config.toml
n_layer = 12
d_model = 96
n_head = 2
n_kv_head = 1
head_dim = 64
d_mlp = 256
vocab_size = 2048
activation = "swiglu"
norm = "layernorm"
norm_place = "pre"
norm_eps = 1e-05
positions = "rope"
rope_base = 3660.0
rope_fraction = 1.0
qk_norm = true
attn_scale = 0.125
bias = "none"
tie_embeddings = false
parallel_block = false
init = "normal"
init_std_qkv = 0.0617
init_std_o = 0.0
init_std_up = 0.0617
init_std_down = 0.0
optimizer = "soap_variant"
lr = 0.00601
lr_mult_qkv = 0.4
lr_mult_o = 0.949
beta1 = 0.95
beta2 = 0.99
lr_head = 0.0134
grad_clip = 0.5
warmup_steps = 57
schedule = "wsd"
decay_fraction = 0.831
decay_shape = "linear"
final_lr_fraction = 0.1
batch_tokens = 32768
seq_len = 256
doc_mask = true
train_tokens = 103300000
steps = 3153
dataset = "wikipedia_en"
Each number is 500 + 25 x the weight over its row's rms, rounded and kept within 0 to 999. Layers, rows and columns count from 0. Numbers have three digits each. The size before them is the row's rms in percent of the matrix's.

# v: layer 5 attention value, 64x96, rms 0.091, rows 56-63, columns 64-95
# o: layer 5 attention output (transposed), 128x96, rms 0.187, rows 56-63,120-127, columns 64-95
# gate: layer 5 MLP gate, 256x96, rms 0.199, rows 0-111, columns 64-95
# up: layer 5 MLP up, 256x96, rms 0.192, rows 0-111, columns 64-95
# down: layer 5 MLP down (transposed), 256x96, rms 0.173, rows 0-111, columns 64-95
v56 115:469521471477456449500494495490523487513535525523525514527477471559466505542454476503499530504516
o56 117:483484477477519553465517558512467508508507482461430514508494516491526490544513481466487538497517
o120 092:505477524534489450492480464502548509526503508516511516503433485481492473480471473510514468516464
v57 105:510484486488548496526512484519514482462550501499468497507501487508463524463527476517506522510502
o57 099:505472490513474487556498494436518500500517485521477498507509444466520496558549509497500523518486
o121 114:470494512469511491479488511514444499518506543480515505502526543528488486476492487536479482485517
v58 103:513486492496534454520532505529524556538505444466466483527483502521507500502461483526491471502526
o58 110:527482515460473493493516543477534492497511528516500502502515552489462503527515493553501551487483
o122 096:466529514456493552482536452498470489488469503490501540493468483497535488471511562498471470518508
v59 097:483500479474523506496527543520444510490514502536516489506514514554454523520522499490495505500485
o59 091:483497515509505500490504535511522512515460491499499477477479505482535488477512510442495532519495
o123 106:527509461480461447483483505501476508504547516461482478514543477488471530514512506575497475483486
v60 101:509486448488495501505484477486511501515498436494524537485519532525497444538490494507546501498532
o60 108:479522478463524518541511501496514496514511528424475499515490549471473515514487492487473477463487
o124 097:507483464557471512495475496511507493461477484548528481533479465510476529491578542471530486532499
v61 094:458517475479501505490504492481472500564508504515533475463514476542493481490540511463518473493488
o61 103:494506486467495487459489473483492538487510530516523511511482481509501463474526506495546475475504
o125 095:530505505499497525529502491516544494524517502497452513486532512445511504525445469482441496516494
v62 102:499591527470511516473538487502488497502502491456505476527486470570517535497490517508526526498480
o62 111:498483518485456501501500569500489530463497495522540482492474523462532497474473505496484530528539
o126 089:522505485519512528512503479468503436524479473470495512486501480495499470522524463502490442465456
v63 109:522525528473507513506482497464520522495498521514547525494551436512489517503489497490476493515514
o63 100:534560519505487489484476557503462483534492496509505521484496491509470477483484526504537514518474
o127 106:467448468505496500516550457488544508531501479480505476533519516505507520544492504491481473437498
gate0 100:520462515499503518501467482485498552473538519489463505506501509516480496500441456501506472479506
up0 097:473494518511469518487509497471440517501479488484477485520493509542546533536490472477485540511523
down0 096:507532461530526486531504494477489514504494491516519497541508523535478490488497474505497503438516
gate1 094:486519502482553485522542514499451564511504482503491520511466480481541538508539521488534447498516
up1 094:475498483529498491524459522515507497533518540479510528518508506476456519555527501532506517537486
down1 095:456503491510518516519471460530509545492488492495533484516505486493445478495488485530479442500486
gate2 097:527492485517470507452490526551526510492470503508497512496531464542511510546466503484498506500546
up2 098:474437493470505492484493503515493482498497508467508470502536491474509487493528485462445477504529
down2 098:450475482500510478514500495518507530528514532530482515514494500529516484497536454461445501496514
gate3 094:478467495476503511531505495519500491511533521469510536462544487503474493466471513478497558540492
up3 091:540524556501473531488529542538502511521515479464505521485467502469505493500488509539512525465475
down3 094:511509458517500466508448486494529519533467511549527504506524505514502526496466473506478530493499
gate4 099:490478468511493506483527532508576497531511481461482480500491521509478537472492491546488489517532
up4 097:473445498515492460521526512478484494502537531510490502508508543560460535516490476519544489531476
down4 102:490512540482469498510502483538456492494485472521555508484496461548469511537539498496514479492517
gate5 119:501469525461486486521519538512509489517516503462456502477517499501522517503544514514482479500503
up5 105:472517533498486451503551504488488495474496492493561471515447529474488485509477485517496512541454
down5 099:505482511508519507478546477465531508494479500499457514546492481510489492441495517496507477505493
gate6 102:535525527495538523508504479475485466525486511533506540460508497513515469475478458498511480515480
up6 098:501487488473489480499532482505488453508501431526471476478453504475479508513506475532525481519496
down6 099:514495502470515495490500513494512492534534464507457507541446481489501509495496495524518454474466
gate7 093:476462485496484491461508522522488527568490465469457476472502506512510479516490536513529520488499
up7 094:469506473481484449493528485544479502519496508476474530536480519454468466493498532514488529494522
down7 095:491453517524480490505543503501480490532483496491480509487492490541501511508492507558517538506490
gate8 104:524497455525484495476521539511524481536461472504477503500521478533512544448486516490529516493499
up8 096:525467447480458521506558542515513526485496471469534473526478501496511479512493497456501477492470
down8 100:513491494473536510496500487518487498503482466460483502541539442505436528478548451494497514527463
gate9 102:499519546528469497480499494495492468519461537521501498542512502488554532464523482508475514495493
up9 095:458513562524487481480483485489466492522515481510498480512553470520467485489509477514501492501503
down9 100:459491495527546497496494537476481536501536464477501521449498527489506490500428527497505488436491
gate10 099:529475504507528498510504544529495470525510474498500473498533479515537516503511512492448489545516
up10 094:533504472465480496475489506498521440492465505555516507509496485508511499491497489489477527511495
down10 095:488492462505478492503501464524463496488493494511468459492541514509483502503541494487483497452518
gate11 091:468487511553506509510446462455476442499457516534494502529471489452485520492514529517478490468521
up11 096:526508494523496419526439483453464448506461528551511508485457508470495487490537495495512509492505
down11 092:524534500509527535498511477506491508499543503542483480588562488496524493491459504505463528464522
gate12 097:510519465479470485514533467503474543518578485479449508509504532499501483483461524516506483479508
up12 096:509499562482464532492492545500538452493462487466505523479535529482509564523496511550491523496509
down12 095:455558476503501509479539504508508497517501512471454532507527492515530509519471486520490511470500
gate13 092:501505480517485484491477544485458497511517497530479547476490514511507526517523471514489492472513
up13 094:527499444466523528503515511505457490508505446553525500490498473524498456481520502489523471558513
down13 091:496479489509515474513485486507520516462530457492502525513479446465513501524479527528512519542509
gate14 099:471454455556494515517510526474489504520494505494511519520502454478485510496521493468500502503474
up14 101:498515505525472522508517495491521467493523543494485514497482533478475543513517513527486521492438
down14 098:491497507492476479469505493543479494467490520509511538512495489542508477507500510545520470534506
gate15 103:524482523520501492476469535502492536524532512508486523482487453503507535517498484454473518476556
up15 108:515552445479481478480535471506484481498498472526501506481534533479495468484507519467492477533473
down15 099:477504492521515493471511532563453509474506495508528510483501521515512510452498494544456492510491
gate16 109:523481531538494526497470499499540526510492559450460518534554501497520497535501539459467495483496
up16 112:489495497468499467509535487501470464495529487504496503512507497450462436467494522508543438561496
down16 106:464486473517526457476534496552498489481490480522512509447496545438519468460504518462498463524499
gate17 090:477530476488575466485520522464488513480528444502514522451463471495485498540457500474509526528523
up17 102:488508478484510504510531437498486512478527449463516515471500501533468456522514518511534450524493
down17 100:459495523499515517489520529480536524467516525503464500490513508476481538513480496467480514489455
gate18 109:493516516544509466507461488533525486524525552489499508473491479493476501507439536449483485542506
up18 108:482518489506504418530518486521513471471498504514540500494476497530492455507529517477500520473559
down18 105:482522504492516489494527477474523479450500519551483484517480492503486489519496503449504451463489
gate19 111:502503494545501533465460479498524551521485539529512490477509514539464496501509506509515496491505
up19 113:494524477498484522493471470527507520478517524528484478498511520522485518496447534498516506496530
down19 097:481460522510517493473499518497512529468519516524568491476491502497514499502549500497465476515506
gate20 098:512518478513489538547555504473521514487490503459465492535527480471498504494493473475532495489543
up20 102:492478483476526499494485471446511455478527499508574509515443505526480493464499483500451519499468
down20 101:467501522500520450490536523486484514471484454523534463530465520499483469465482525484519486535495
gate21 086:511518503486475463493506474490519475538506437515516539503540481512527459491530533479475481500519
up21 089:495488496478469478500480498501491487501487509526508543498594480517514511493487484483479479510514
down21 095:528534536486473486513475517484552497479474505481527489505450496470474515459467545523501510506507
gate22 082:549522515503467490500512476477513505502493499484473483460506521499491526501484502509501496516471
up22 090:445471479543569502488459521517489525515545535501508534506494464490476448500462500529520519499483
down22 095:475481483495519482558485477504480497529538519518522517574486473501479450480491531471530509467493
gate23 092:536494488492483502470522512476490546509584494516537484545480504506506484474478506523507487544512
up23 097:545490496527515510490517453513496472508494550492476511468525525524488471507518490497514502513503
down23 099:509498468568493515506475501476511561516507490544485512495503530528560458534498489454510506490477
gate24 092:534507501507502510496507533480502497535500487448513500497556482470478457507511478470505516492471
up24 085:520516526509539471494489512538505513497480534520463461493504522473476514537515538488494521468541
down24 092:483495522468503491456558564470496529475506524501539516498548507469522500497533520500502484503525
gate25 107:496494516514488470483482504458504497514520541501502497461518492538451523469504461530458515534536
up25 107:521500481454483484502463493545508473499518509463515480551528491466543518494503433472480499529527
down25 101:488487508515519523477464542445501494512509517491468502518480513496510510541485480492486492520486
gate26 094:492537511514478493482503515495563530479473523522512544478526520495453484529470502487513496520501
up26 090:533525489497516522494527500446566470500520525466497518509518501501477475543465480519483490544538
down26 097:532516496543492527495492543484498506491467476493474507476517515473499448536462481502477485529505
gate27 099:481511509480514481477458492509450499447537478523483493455545484510502457518469493508532482510454
up27 102:473526504513516469510450480539495527452490503471513468487500457470537521500479533502500490482495
down27 099:503507503522487496511519507475507479522460483473510529498467486526481517482534464493464541480504
gate28 095:498498530543480502497487513501506448544470520528510510482473464500540506488481494520511566534498
up28 100:488486490481503515516502515488513504537461506465511545492478545502560473514482508499476495522528
down28 103:540532498499458501488490458467497484515484473559484508521510507511482505469497505467543507531514
gate29 097:502479488447538510519494469518493505510536525490468490462482509501506538468463487501501471454475
up29 098:538508465497503489474497491498494502488496482495479527503481504459530434529542514542496499526512
down29 100:513498512494514503530479467514473508514488498542544483486496495475504504522479479528511501443540
gate30 099:498455495483514450516489524503483552519509534507445486480504508506472513541479497498472501510484
up30 100:506504465483495482503475510514465502498516521518484487529494473507499473513466463472539530510498
down30 100:478485462478492487453478493507480475556483477489493539523492474506520461502506478466529506465533
gate31 099:522506503486506504499475559511483451502500528502501448503465488479483476502490518522526494508522
up31 099:483482484486534505487532514476550493487553487471486481477491523483485528501512464490498511503522
down31 102:495473517497473547522502482487496437517523511511501515453462465478484505479522461534487507523493
gate32 091:486469467509494488465463547476509535518541461473423498522507471466535524486518539482497518485518
up32 094:482455486487552562486478518504480482508475491497522485486474472485526501469512503513458503517525
down32 098:479478526518548518477473529529471540474475472479504524505493498492499482461532504506514500532482
gate33 100:487511502501546489453504531503503442543535493485519480522492475536462482485512472504519493505488
up33 095:459497491558455498476552527452484434515483484465536496486504481445494487475486531504542543481474
down33 095:517489452463513466559499499494479503508486486509484495505530483527509521536487449498506477500519
gate34 102:526493488485516459478477467561503508523512521513484536531510512508481498487482492482542497474540
up34 106:488532576469531516483500521436456510488485482498516512471448494470480480484483497513500465497493
down34 105:479512504528499519507504529478491554565513494470449499528546526449470475498549525507501511514476
gate35 093:480482468467532463475482502514473508531487498509511465494484484523496523504511487501429441472543
up35 092:497486454464523535514500509521501506538485524510453511520527524543502485495487494478482519504496
down35 099:529542462485458513510482528493446512485490469511485538516519496488499482503509503455500493485535
gate36 097:487473452500497484507535495492494487516513509490482508498510471530519502497553485476511501539482
up36 092:505492538500546476518475526549455489461487515535487504483480521476506506519505512546504506509492
down36 093:508495529501487503528499487486493470479470507548518456461473518502478483530474515489469476486492
gate37 096:501521520502514510487494504491494552484438525512481482471522492517495536486532527511538466492504
up37 101:531487478527545504511488481506461537532510521505516505503479512499501469494467468511459486459479
down37 103:516536526514475492543473473536474515503461551509497484497486560507521490529525489491542473488468
gate38 090:516485495464529516524492480471513494497460517483521520454469512553505497525528504468501435511508
up38 092:481526514536438512545529486538471512504535489480463514534555479523498503530497510519500487483482
down38 092:519480523469461432548500470487507480473499472524510486514519488521440467521498495475500502508491
gate39 107:485491505516475510475500488499547531487490503547484474464489517550536482521517459499479498531503
up39 110:552527541565469461479480494518499482495476478475506498506513526502488496515488491473501519512480
down39 106:513502505475521504501495479503507528496522516527490483521469502527502468507495479468488508538524
gate40 093:513476515472542470486461485489485501549475485472463492448497530508474486515487531486515505486498
up40 102:484508458501482489532481504483472503480479502541495562522487497549482535525460500489494498516509
down40 104:473495470502503482475460503515494438518485573548526522488520498514538491509470523495507488523522
gate41 109:510512533498514491528483531527500518493519511468473459474509494505423552475454480555516519484473
up41 105:478488524489507506514535491488455475501476539494530483449484491493544422530490526467520511530533
down41 104:487536518467493476510545484503460472473513537492510494485461483531494503487519494493491485472519
gate42 106:500455531500495522480516574495491495509488538490465486509499494477531465530493502486532557510510
up42 108:513502485526547503466455499483520478509451478456496506557482439511495466573512505475520537522493
down42 112:537501457497542502511471475460493536491504520508539494498535537540468509497512534491492534508502
gate43 098:527487533507505469496556528485504479525512497556454522487488511459511523487520558495496472461486
up43 098:522514489457525508497480494449499475550485524495494524477510497504574484512468489522517512473484
down43 100:465545506509490512499495488477507481532522459522434493486521497459521470500483530479511484506471
gate44 092:480523484528493509493462481516534437460497528461474497512525500507519508479505501523488489567492
up44 100:484500495510532535521494480461506477474485510529492494499571484479491507503517543447537499472438
down44 095:487510511497482496570480498518502463488533451485499541495470496473484495448492508467480540501496
gate45 097:496501468537457512492496529433515493502540518492523477510515522459541506493518504514460505523526
up45 097:549501490528508488479489513497522517536458490482570484469552465506466502479470510525515541488522
down45 102:457509484521559502531490463567496460505491500495509521482539520523522541514523545468473521500461
gate46 097:490557468479501500503489470544514546536481501477494513491488523507514486450510472483519519537498
up46 099:522522482498451492479491500559471498527532476493497522535461496516502484489534474513509500571523
down46 094:480453528491511475525470492508467492457516490486489520497486518532451523482527496523501433514495
gate47 101:513491544505510462494519476507438460515482505503532485476511468547474506467465507504501517508502
up47 111:482499514475505507522535484491495471493512481489486489478484563517468493511579525475508488471467
down47 113:477506455536534512516465510474524496503505511506530502510520501484478517518527509483499534506502
gate48 091:488499489540510514479480509467503499530476423488538459551523484492479493532519484509489512524484
up48 095:484473494508471519508523446522516508500508516471492539529505473513458517437486470495523501509512
down48 096:494497502486488527473476495529480521532530476502533517516483462527485473445533483499523515463538
gate49 110:446506479542444507541473527496467495494528511478509484501495534493494496487488470538530529506517
up49 111:504515482436519507465475501532502493488508524502486476491465481533522493497522480516421469443452
down49 102:529513515484492525547492486484484500495520490544547527483487466518492511468486466512521493497534
gate50 104:466502525467504488516514490440503569506534472502483477493532509481530502485517511482468464519547
up50 107:496536526571530483503497495473530505465485547491550515489461491506506521472480514510513533521511
down50 103:489476543532510465489504493480478436476460444478485509521475550492518505514485471504491489467499
gate51 100:503486527501507511486505517439516471458500472469449523484496522537543507469474531489523505452512
up51 096:487477480490530532531485549486481485512466493477487530491456504464507497522474508517520494464548
down51 101:477509506484528486498485474529507500496470504515426507459490476495546524496486549462492505456541
gate52 108:502474452471507505465476489491514477516436480447517497485495503507485526534511478497523474531523
up52 108:456490507494530510497524482525474497483463475501468482466506548552493466509516504515494493530532
down52 101:462506475510493510476490499523521503532484428459495522504453472504484529502471481547526497526481
gate53 097:477558469535478489471513572497478485509498566480527458463501505514500507451489495445488515490520
up53 103:504528451537546469525493490517515523511523504487493507567496480463480503541490507480490466467487
down53 110:498478518533506528492496514486517505509508587491517483470534489475513471486476534477495510530499
gate54 096:502508437427486494515495511484476512505494505498465466471482515524494481493524506498485498484458
up54 094:492486531504538516463494508489522499521525507500539498519479467503488507450485497530501467495509
down54 096:508522482519477450520509510468539467468491484544497466508526511545544512484505426481509505483517
gate55 088:487469490513555554515498516471472490508528506492481481516456526494534504530475459522487468541497
up55 090:500479510475488500517512534519508470515529478523491517491483531500510529521490466495537470520517
down55 094:504505518475491495473507495477488449535474459469503529515549506505506502509528544474498528500494
gate56 096:454503516496506545510517440511500525499498498518505465517481492502563487442510519498536544540517
up56 096:486505490497532529510493514487477465521496478543468513501512567489536461472472521475519511511555
down56 096:514519562537491475487502503487529494496508519494555507535440479490496496508506435506490467501494
gate57 099:459491515530529491452506479544527500473513510509513522464509508520532477461502489528502546527495
up57 106:470471464504515526517494499471522483552498446498489485513513499441476525471479480475502490501474
down57 095:508495492502507533492472503504505499516494506503462509484490494465499494519496494503490563497506
gate58 103:501524499539463514531498502482513464529490494476497461484483506517507516480493487511475555529507
up58 097:481543496516474472502523536519491471509463500518489487548507491448500517518522468499481461501533
down58 102:486483496465519493514542478504472477493502502496514472492537497498496454505531488506487507524466
gate59 104:458491507424514490485504509514488531500513485496476482502552517518479499520496546507487512501529
up59 097:473449545457494514459496488509493490506537502508521482493510556522479488483520502527434477524544
down59 101:475528515460506474482506479488466520475517513489470493508562507533513470466501467516461464513479
gate60 096:514515513497480472459503490515506557466498562484510499504451498538488483494479491486474490496493
up60 101:522462528483466470492457503478529487441511485474506487508478479510507494501512542467483511494513
down60 097:504553510518533456534520487468497535528492530509452488512513502499515513523523501543496488514467
gate61 103:476518446498515484446482503479533478499503490524497500507496503493484468499486491488514500565492
up61 099:460547487469545489528526531491474498532520499504532465473477457515479529485462494522535526521520
down61 101:493518461497520482460480515550477484502557477517497520512541513518468527498512491496506533485543
gate62 101:491527498509515479490524521476504518519495522512515480511510514511471518520483503479487447531505
up62 096:507509541515489536481495522511451490494474517498499489504481516493486521507488463507519454558492
down62 101:501487479527490525502467467507504491514494536506539502524513495473529475491486493477517565517532
gate63 109:483469506514548499533453503465492508506503513467515491512484476498527510530486479495476565510471
up63 106:475466517487494517509538479490517490533492535455498526476504537491554499526570510468530538494514
down63 103:527483478487552509479563486486496515558485526538492465502478480452504492514515471527509465495477
gate64 091:488544532522489491504521515477511511512497498504490495498529486500477471515456530466512494506516
up64 089:532503487499523517490493521526469512489527502512473547504505514479483476489501458522463488508532
down64 094:537517468523526472456511539551514525457474477480512498535449513553483478486511453511520496479499
gate65 092:522473497509536433475511515494487486509439502511472450469511481517465460496517510500539511500557
up65 099:518503470469458503503529502539520534524512475490487469499499469526496438517505493523534456507503
down65 097:534565501511528463491490529478463469515503512490513517539516464500492465510489483527493505494554
gate66 097:478519506500477507489467476480510489542481475470466484481497547486525500488490523525470469531499
up66 097:505444473493508486532508483480484482502493493511538493485537498487511511535499478476520488544483
down66 104:536511470550536475528506498510501485516544485499463506528476517481515484477485509502489476486451
gate67 097:484508494509531520475526484460527512489472502500502495476483537533463519510542456477494491496509
up67 095:470469550480522537520498537501514510506500491498501493514516436478498498493516485542502447478502
down67 098:484462469493505520504511495478513514469505466475473478497512522482467512493521443517490527518494
gate68 102:585517480472549486527525512548506511515520480463460494524509508540513493457504508533489508518515
up68 107:507500510511473490500488503495503489530486453497479481486507534507506493495480523533498532493524
down68 107:479522511508529495453514514568468529494471490500508542497503476469487523540556525544518483493488
gate69 093:488495533512470489479484527494480533439506505454517481508450468488518517461490487490497504503503
up69 103:543521517499474489504536493476451468526511487529507476475510541510446486507522495521505504549485
down69 100:506505463481571485506469505530531503476508492509513528528491496517522522485503516479519504456512
gate70 103:479513527507476494476470450470524480499499453491512507467521519495498497496497530475529487464510
up70 100:502524525507514517500500476496503508490502514480474521508511461504465493522547506517541490498480
down70 099:542491503501486554501511507480508469501489509466491478491512478498571507503524451508493493469463
gate71 095:514508512459526504425505440490502461509494532481509469498459526543479496535483530469483474505516
up71 096:531485493479496476534473575489469543522503481492532535467473478487501484482491524492529554444530
down71 096:490504488494501488496516484482522483542507532471510468502507478498478483559535496462530486538483
gate72 096:468536511575532509535485556517488489506518501467438498557510450465511478467509524494501536522516
up72 099:543486496453521481488506442494485513493502510485537480440473518504484523508534476521504470482561
down72 101:477497507516473496481503486464505478527486501468489512523478485487471452516433547467491491573503
gate73 098:508476481517510455485483474486512544490534473491477517491485477457508518501509483510453494473488
up73 100:503503509511499564498469494515489468460439515534478505477557530520542457483481532466474490494523
down73 100:468517540536513480532525510497513494511505473487481499503535476500495534494465498508546491484508
gate74 098:515508508462504487470510544491499551526565496481488503497513507510453453477479461537507527529506
up74 099:488497466499500544540532497494536492510500535495512494482552488524501454540519516523507496563484
down74 093:513467506497480526535511504469465489528495534491482485527478509470492507537490478504506496515501
gate75 098:541531513524513491488487467503484545481491545464521487506480525515524484472490523433483497494441
up75 097:492545532460502460467486535453486450521458495488528478504483520480487515451498498500492500511495
down75 102:455519536492491507482481492529518489526492514468501506490537528524520479489502532521524512535541
gate76 105:497508504485511493517505517503502491512497556484489540517492486516555477509492478461535464497470
up76 102:518496494456544530542470521486514525506526474513474531496477483507494563487506494481501430505500
down76 099:501522494496453491463540505493496516478541535477492495526482548540485504504485544511513503485468
gate77 099:495497500506488479528502498516510472550527497562513511571514512530503510532486519519495500513466
up77 096:520495523478489548529529486516483508487468501484480500493534533483522472475500445502499481494501
down77 095:455478480501522504500469532513514514474440525516496542464525504494502507503481523559486521509524
gate78 096:424479488502506541482538490463540489510500467546500502460520520497505498514490496509488514497532
up78 104:495459509503494504482472526500456487475491505570498527507544462493557519482502547478551450522495
down78 099:533477504533458490461478489504484514496487506550516503466514515520530501475486545532501493523524
gate79 103:478509484490492467522538527493497513499501514498510483487533477510473524477492540494521525520498
up79 106:521480507515457498528461511520483544498521483518532503530511509490524460495525494487539500499504
down79 100:516533507518494495486473466544489447512504521510444501470503523522454528505511486508453484504497
gate80 102:504512484512494488449480540501488469473475520514499504529521486522509462524501497512496526470547
up80 100:554481462480540487462521516546500471489523483515505469471512500487466485496476480526542445495528
down80 102:502500482510462541429540508540470497472534506512456517516520507461494561578491468501537471514491
gate81 101:509508520482463488532546497515466532513468547534482481495534490470498504472459509510499468492501
up81 096:476526519469504498486518538497496570521471555513495480493527503472489494498497492571514459488492
down81 098:463525534480485506494487495529455517501464463520533512520515489535517520518509461415467519505510
gate82 113:520514505505425475513525569450471498519521510489514506516525535501532508465499560506524506513479
up82 105:544543510529463479457533540481492499527501477506487426546507543472537494472499490499516522527511
down82 110:518496480489455511537492476501514535539493474487494505520536538489527526442538485480482496518516
gate83 099:550456456514487527486540500477494516511489500459488482506513492481494485528546489474481480504518
up83 095:504511520495510511525511518505471508501472465538476515507479508519469490498498479551557493514507
down83 100:505541525466500502483509495471497485498479480497459504551457513465520528472429484518504474490527
gate84 092:507522535477482477491508499505515472473489511472548499534493533536508537443519489490514508485517
up84 103:500488517467498490504511491532477492484496500456522467497505523459497531534525503470500508518492
down84 095:484493493542480474515513504488547524537477505548474481484488468478464517505498511523498449483525
gate85 103:506531521495516479546473547508489477519505499488481482526496539524500516462512506465473481491499
up85 112:529493530472496447507516497539460488507476514495531496516488478518491505433519503532487530501532
down85 104:506482476478483514492499506487489448569481448546497489540502493500468523569543520491521476475527
gate86 103:458502515520509506501501512496518488478496502448476546477481519463469507518487535473480529528473
up86 104:531513481501502506486537474473471471521491527492495502517474487496521492524505497448541486488519
down86 105:468479497535478505472504481475550473519499507514529505483529477482560486482540495475559471505499
gate87 086:508487508453525537530525534499499528492510514473479438452509481495504495488463487427469472520521
up87 094:482491489453477530527553515479531504462540511503485490495528513531537519482493518450528509492510
down87 097:499524492544554507519487553511503564441493507477504506491457514493492543510476528443515480518487
gate88 097:460494557485502516511504475513504548531477477484477533471525498413518526493518520459509493505511
up88 097:497465484535527465533461536493497487468511521492471459519505495522490536501459481542487450533514
down88 103:457481507486454466494539505517521529473471537521534516525491483538484529536505480484475511533538
gate89 099:472497484521502480500493531470499453483523447512506512477545484459535568510451476498495504492493
up89 099:465492479470476470505510501454517504534475483509469467460511519465487479494473496536519484535506
down89 108:515511489507503493462529452487486447516485484505550521544527475489486479530466484475540472512467
gate90 089:472491526512472512489483530513496513493479503504541492501528501521488513521499551538493519470533
up90 089:509529514511522466502506498526533505517482535548532510499500525491492509510501527492449458516523
down90 092:466466471489498544482496514492456448458478491488545477495508494488507497500472523519512500500487
gate91 097:488437498531468511500518481477524511524497501537507455511505528496487555497485504540473456565525
up91 101:511551489517482474474465479532485495485494529534518513438517504526507464498500479514514553462531
down91 100:526508475505486520519475526446515491491532513506444488468527496494516513523468522507523540489494
gate92 104:510508478519476464493511507512487465484476534573497502503519522514497515474527519459518465493501
up92 105:486490544511534486463513487509482517551502512507515491485481509473458476514497512525486511486537
down92 102:500501477434474500499485487520512504494510525534511512509492516503490472499475504473484476480491
gate93 091:535472504536529511484510486521481510494504488513469454487512459537465490505456494519459474512522
up93 100:532504503469509459564555496516482492483523523528502536501519466467534492500497544494475500499479
down93 101:498536505466510520556498519473483500507495572476519548498512514475533495494549559471531511485471
gate94 101:495473514507497486475505501527479504513528500513528488456463483471528486500535473508471495492479
up94 101:510469462523494521527476454487509488540502513491516462508480453482511482533508535477520489485461
down94 098:512466498487474494493513520474502490496519500496474501504524470483543516534540494474489450467500
gate95 107:499501514490520529499491510500483521499491521486480492502489520509486489487529524501465474529501
up95 100:509493496524536530518512520513478498477534467500537527450525482511519465468509480497542476485483
down95 106:495492494516450504525497482515492479483524489502518504447502526491441482508488484500537543487501
gate96 102:513510500475525473515490467490483472496505531500486528488564496513518510512477524482523482502535
up96 106:501503487531465510487499494463524498488488501475491490559491510507501509505528493534453489516483
down96 103:509517481493487503529466472519515460488545506527491449499501477533482480558494516451507471508538
gate97 106:530520489485501438487483506455451485496493473522488538525504499500522508492469512489499532479549
up97 104:476494459464485493543473503510551487456475494505460504507509476544454567502510501464483452492527
down97 098:506520505496526460502445499529460501517476501494440483495483491519491494509561552482521518459523
gate98 088:501485497495474508483475514497461479488472467478452498505546520474503489538493509508489489545534
up98 096:480475492502529534534500522458507522482512479517495541507444529470488479508486473501502478495515
down98 099:491456521547476507500542534520527524534499506473499477507510525505532489475517483542512503523518
gate99 102:538500534498485512503541530501526504478518499523477477499520536515527520468481500497506497517466
up99 108:457450475505481502478480535512484479541464505516494535475516522504472482516504516525508537500499
down99 109:517523489472472537515545478484517499509518504515486459504489507501497524547471477514466470530517
gate100 099:506542499508541496455497501511544484543526525490507429500510493522495510484479493514509443483484
up100 100:521496519510502516495468497482510538495510506523493482477471485541526500537490517513473490520456
down100 099:474504526510441533480487472554512484503513517476501470477482525532492511489466480468512520496465
gate101 116:508491491486527494480542510507515458482490476523516481505479483490528485464515550494468518526507
up101 106:470487488505474476528502503484506512498469508471473545512552476523481508566493491495520473483504
down101 095:489461533460468515436443499501472513515500486514455511498503490515531527516505489493523476504522
gate102 094:463520493477550501498516524511513525532467530482476492539506476501508536462519497490479457494529
up102 102:507451452518505486477555523541497569465530487459515487536526478491472481464529490462492526528517
down102 095:487446507420479493517507460469530500507524484541508545508521541507504528519505525451511465517491
gate103 095:516501458463481503480493503480492505494501494494481468510498518451524495447513526500494463545523
up103 091:492557500468487501522473516515510481527481481481515474534486525486486528491521516470488467490510
down103 096:519489462499464515487493487469496499472495498450482477502494528537477523468473530534491474570525
gate104 103:458481494504487510534510485492472471518497547542493504537538528482490509485476492519433470508449
up104 105:546523509486481479505513437475522483489514469497496454494491450536505476508522493535522477501500
down104 099:464504507502525486478543497497516524502540492478530471514500503513491542542522528517548491498482
gate105 097:483479456502470498525494496509481495509501503494459460501453493497500506504455483506488495498481
up105 089:535514503475487486491500494505481514514499516464465502513489492492488522525501469504504517548453
down105 097:475515504479472494509540503505480530488532466523522534519513522495506509524510524518436486464502
gate106 101:496502509493523495499454530454460552505488488470477513491517505477501527518502552541509538501524
up106 109:493508511533529510545446453517487454482473468518496497534486479509479471503460541516543538508526
down106 105:483488503503510456497489491530482484491525540458503485500508482520535507461484479513487467517486
gate107 107:466505487464538495518513576531536525483530552505471450456501508467499493508483522474523481483524
up107 107:546463558501501512472534478488511495525509477526468517518486494519487512517516507509500510512515
down107 100:499508543496439533541504502478534515545537494525484464488501502506502486521531484506506493488531
gate108 096:540504491488537542518490527465490508536514514538497543519478498499466517487479465465493494499496
up108 100:510476547485469501483504517461523505485473463463507481483488480501486553515501523524493480480513
down108 103:555504543520509499519480480558507463490488512518598520501543505522519477491507495521497514560489
gate109 091:495499482495485480488516499488504507478491518502536514499500507494522534475485494470468541470503
up109 096:525490545489515521497526490492487513471468464488462499502428497540514494482491494479502508468509
down109 093:512506485488495515520480507468536461491546536524476510469557479461514482492523497488488495526476
gate110 099:543491505485494513484507506479563488496510550475528469520498492500496521525499497478495465491498
up110 101:545525495536500457517479513500514478523509550537510504507553498517481526493504492477500457491481
down110 096:563521498547480487494470530511521513483467521507486531495473502468495474457530512467517458516500
gate111 100:497455501540537475484506523473460462495530485507479533475530450528470493480474502551476498511519
up111 102:441485460533520512510487531448490496509499464553477507526530518471505514499441492496501542477508
down111 100:516510536529518471470450481464545494521504472465487504501479474526522481540495528559499469495527